From a checkpoint of a small transformer trained on Wikipedia.
Size: 13 layers, 6 heads of 64.
Architecture: LayerNorm before each block, learned positions, no biases in attention or MLP, tied embeddings, normalized queries and keys.
Training: a variant of Muon for these matrices, 443M tokens, 6754 steps.
Each number is 128 + 32 x the weight over the matrix's rms, rounded and kept within 0 to 255. Layers, rows and columns count from 0. Numbers have three digits each.

# layer 6 MLP up, 1536x384, rms 0.0743, rows 273-294, columns 320-383
140106126093163158125122154156095129101108107144163135119077105131124118156079109059165095171105117104069078145146168144102020146146133094137049112120167139148095158117140154146117110194141130
188142135103124137090121102157159147086204168128106105104130142160187166119135097073166118142115152146094107123131156106089131117083131078111139102114102100081138123111103158095105088086106106
090120060151148120141197135132071154094126133149161156094140119140088122119095142071117075091131130064167125154126153122127131108160174086129071115069163113127134085124133145206079134099101110
132116168114121158146174110115101067092123130158080130136145180108102188112123147165124081079071116150182127146106171160169161142118095092098141156127174151162090099136143187118123118122152112
125120220167151169120111155137094175149124166112183147104090163182106125124125077145108053114125142103139133130192120155127090117115079080138145154109115141091191105127146159115154109174170100
135101126103147158111167146087131154128085118135126133163117162160088083143154126132099091159156109103161131144144118142122129142189132101128122171099116115134137107110112113157160108124149127
158148176154156149163172133113164135145155188156077115088096064121159126138143092156130156123153117096124144144123214128117187125102187118105095163120078143127142132091104114147147110135165119
151133187122132191143104096104125102143111170168190138114099127115108137144127183128126133131108137129122110127101165137140161137191146110165098161107190122130109125152199133120161158079166152
091150089138101159151174128113096184149141152160127158140114120042129121167169098149127164125072156199116107159135147091136105056111107097148115100106148148124123117168111181140133108121122118
123172100126136150156184079139193113135106106111120129122155155065054151107113051150092090171143135175192171057156177136198132145157162108160091096152144112078189116105136121134159171141065109
125113132099133151127142169169124172142124116106121112097128116148137142101152142107133156075089097182133154167144167122124160125158085126079103139103112177101152119102168155089063151134143128
139060157150138112117106108117156116107115139098095097127092118066139162158127098103128110110089141106141094138112128135126136122099149157153133124138175107109148152168110142094152115129168116
115111138160057118140121093121157100178074151190097147158121121099132101084114088084150134082138121126174108094127189100179115142085142149161124106168108084179096137092132099167119108108146084
145145133116208099091148163069117130056155164096120149183124177147129099075126177100150166150081128160165104165167128122140130130099170133158140090105123110135111093115103140091150133114127119
132128131110065146137092127089113136130115098125107123109104193135208098131124147150090080138093117137200168118133133126154141131131128142095101124136040173125159100149184098152162121149137129
185091097120145089121152124105150113128147083121162138091146146153119143115105149158165124163166120127157130127153099094121186125161087146130114095108136141141107078175169116106161158090100054
163112146151125154110179121114110190142145141129080069158117140145122114170093141150134111126097109127126118136114112115125148126079182072124129153107121120144131161171155122150150111141144126
149128123083180121113208162180111124071187102152117046214109111116061060126117203175207113143119121134187174103151143103164039117102125123072141105213148119099165161115122066127182152071191106
171067075147149114116145144105135103171177124105091161111185106136116168180179054155078112108173092098136112145180053094155177183152122130105133157089123119083077118141145184144145150112090127
148098100113117169157090124098143125061125131125123136171054127177145153188182117133177141112186114119118150151110122138134139092141191160147099173140131113085125175140140139164144110104140155
122134201120160131133136160094114151115141172150183143195079153109135103133099136098076114102096142115151100125157144183125177126143110128100168150118089184160125100181124124096152161178121196
194153126161131132155172147136186122129190092112134118142114114099111089106083157148075103086128192123075086075095104120075138111139115140134175173180205149108093122091149187160123160093136161
# layer 6 MLP down (transposed), 1536x384, rms 0.0748, rows 273-293, columns 320-383
117115132182113148130134177161140167095117125137142160137098105187105134111141114122093160105133109106142165185141121119134099121136138139119123149140165122124136144116196114181154119110110141
112119175114145123120092142131073057108145091095089110100146106128128139121154092085150130086114105091188118107102091142095182138134141090096137078123175146102160124124111108140132091097151198
136123142019095084138135163128162144146144125126118105167094123160138113127100156141063128108090143155177152142163126120127128147115122116137123148175156148167125104201162142134132116126115151
114136105143117154137129198130181131067134149128089187131155130132159180155149128121124113158137106134142144142129036112152114169095154080113139073151184128138148116122122133122141150084104177
121132093112156099136180182080152088079107164146124116149136109129078097122038116141137126124069146164172145052130089133129117143134169114116164130083117094148183098098126120145083116128195133
117128077159107093176131147113053064112086183155101129137130123169214121095145144141170140133189140175112113097110115116172090001120173173104164088144142136074072172192101088108114163116125172
054122118155132074102139077172136161130132118080073106154113149122132108153197142158103067122097125111141140106088131095117119143139085178054124130172153161086076150114152169138095115103057077
163155092150119112151105082073127078121129120089128137106117132035092102135109186141152164160096109093095126126143142114145080149122147129120106098114115121119098126126099145125128118118176105
142089108139094131132140096138149091125114137124155127149174133104095101104131105085105117162136073085090124042069083172099163130105157121164184157079135190182118108125120109115107111094146123
157157126202106072163129090146142146114066093151118166140113070152120207141065098069145164074197100142158164098142095108117080168066150165146111129123181108100161170134147180067090074085154139
136159128141143108158155150101085052114133103131096150142140163190166152109087128146129094194188107130118093149135058166162118156132065179149061107136129179109093127044151110080085177148103189
145156157091125143152120115095156117125152088170178157155124115118129117173156097123060109178123073160073102144156081140122092126084139121140137105160101128227134135107156130168121039188131169
162140158107134149094116107198119174122166144097168124100154154136109136097105160112136118134136143130122185174128100109095067155144073152132096105110135088151151121205145178155145041162139126
114165118157147137150099127168104137146099082115178121151086125162122118119200118148099095084142141069165107121094159017147157161105131103139101125135095156135169129161124095172098150163129161
079197147166126126175168141117176150137126159183148132100162061146125150131154157173122140176109166156098123144072153133128146136154103096150162143164096100121156113139118131149104096161135152
117157204164127123083094113149126137142112137156154145132111118112102077102111168139148084144149167123130138120106142131129095113133123125107146081088108095100136163116095094182084103144138195
137169125159140121139106141135127126103118127119161094112152114110159145104119137163131124106132173132108133103120124116110110106142136157161116080164160130123142159140106127105130148136081142
122052131067167180106109192107097145189087184173077057120087180050162135145111171127134105204132155175148131118101146186076143190150167133108047060124206091187083147000171190124233112110071206
165130155192161076192126160090125141124149156112076156075157077128139039114142146145148128159142101109135169127144157145166149092157095097049119110066112092178167148084131173105150073170191165
153124116201106098079191136180149139151077122157101132133056110081166124175130121135124078112140196120156099073136116093170046166010120098171171190098141108093077126091118049053171127163110156
114172140153138107174127125181098141168074126072100165092137111191136121140113144157107140152127107100089160137119127088129111130117157098103198059097093094145118157129150130128111152100149119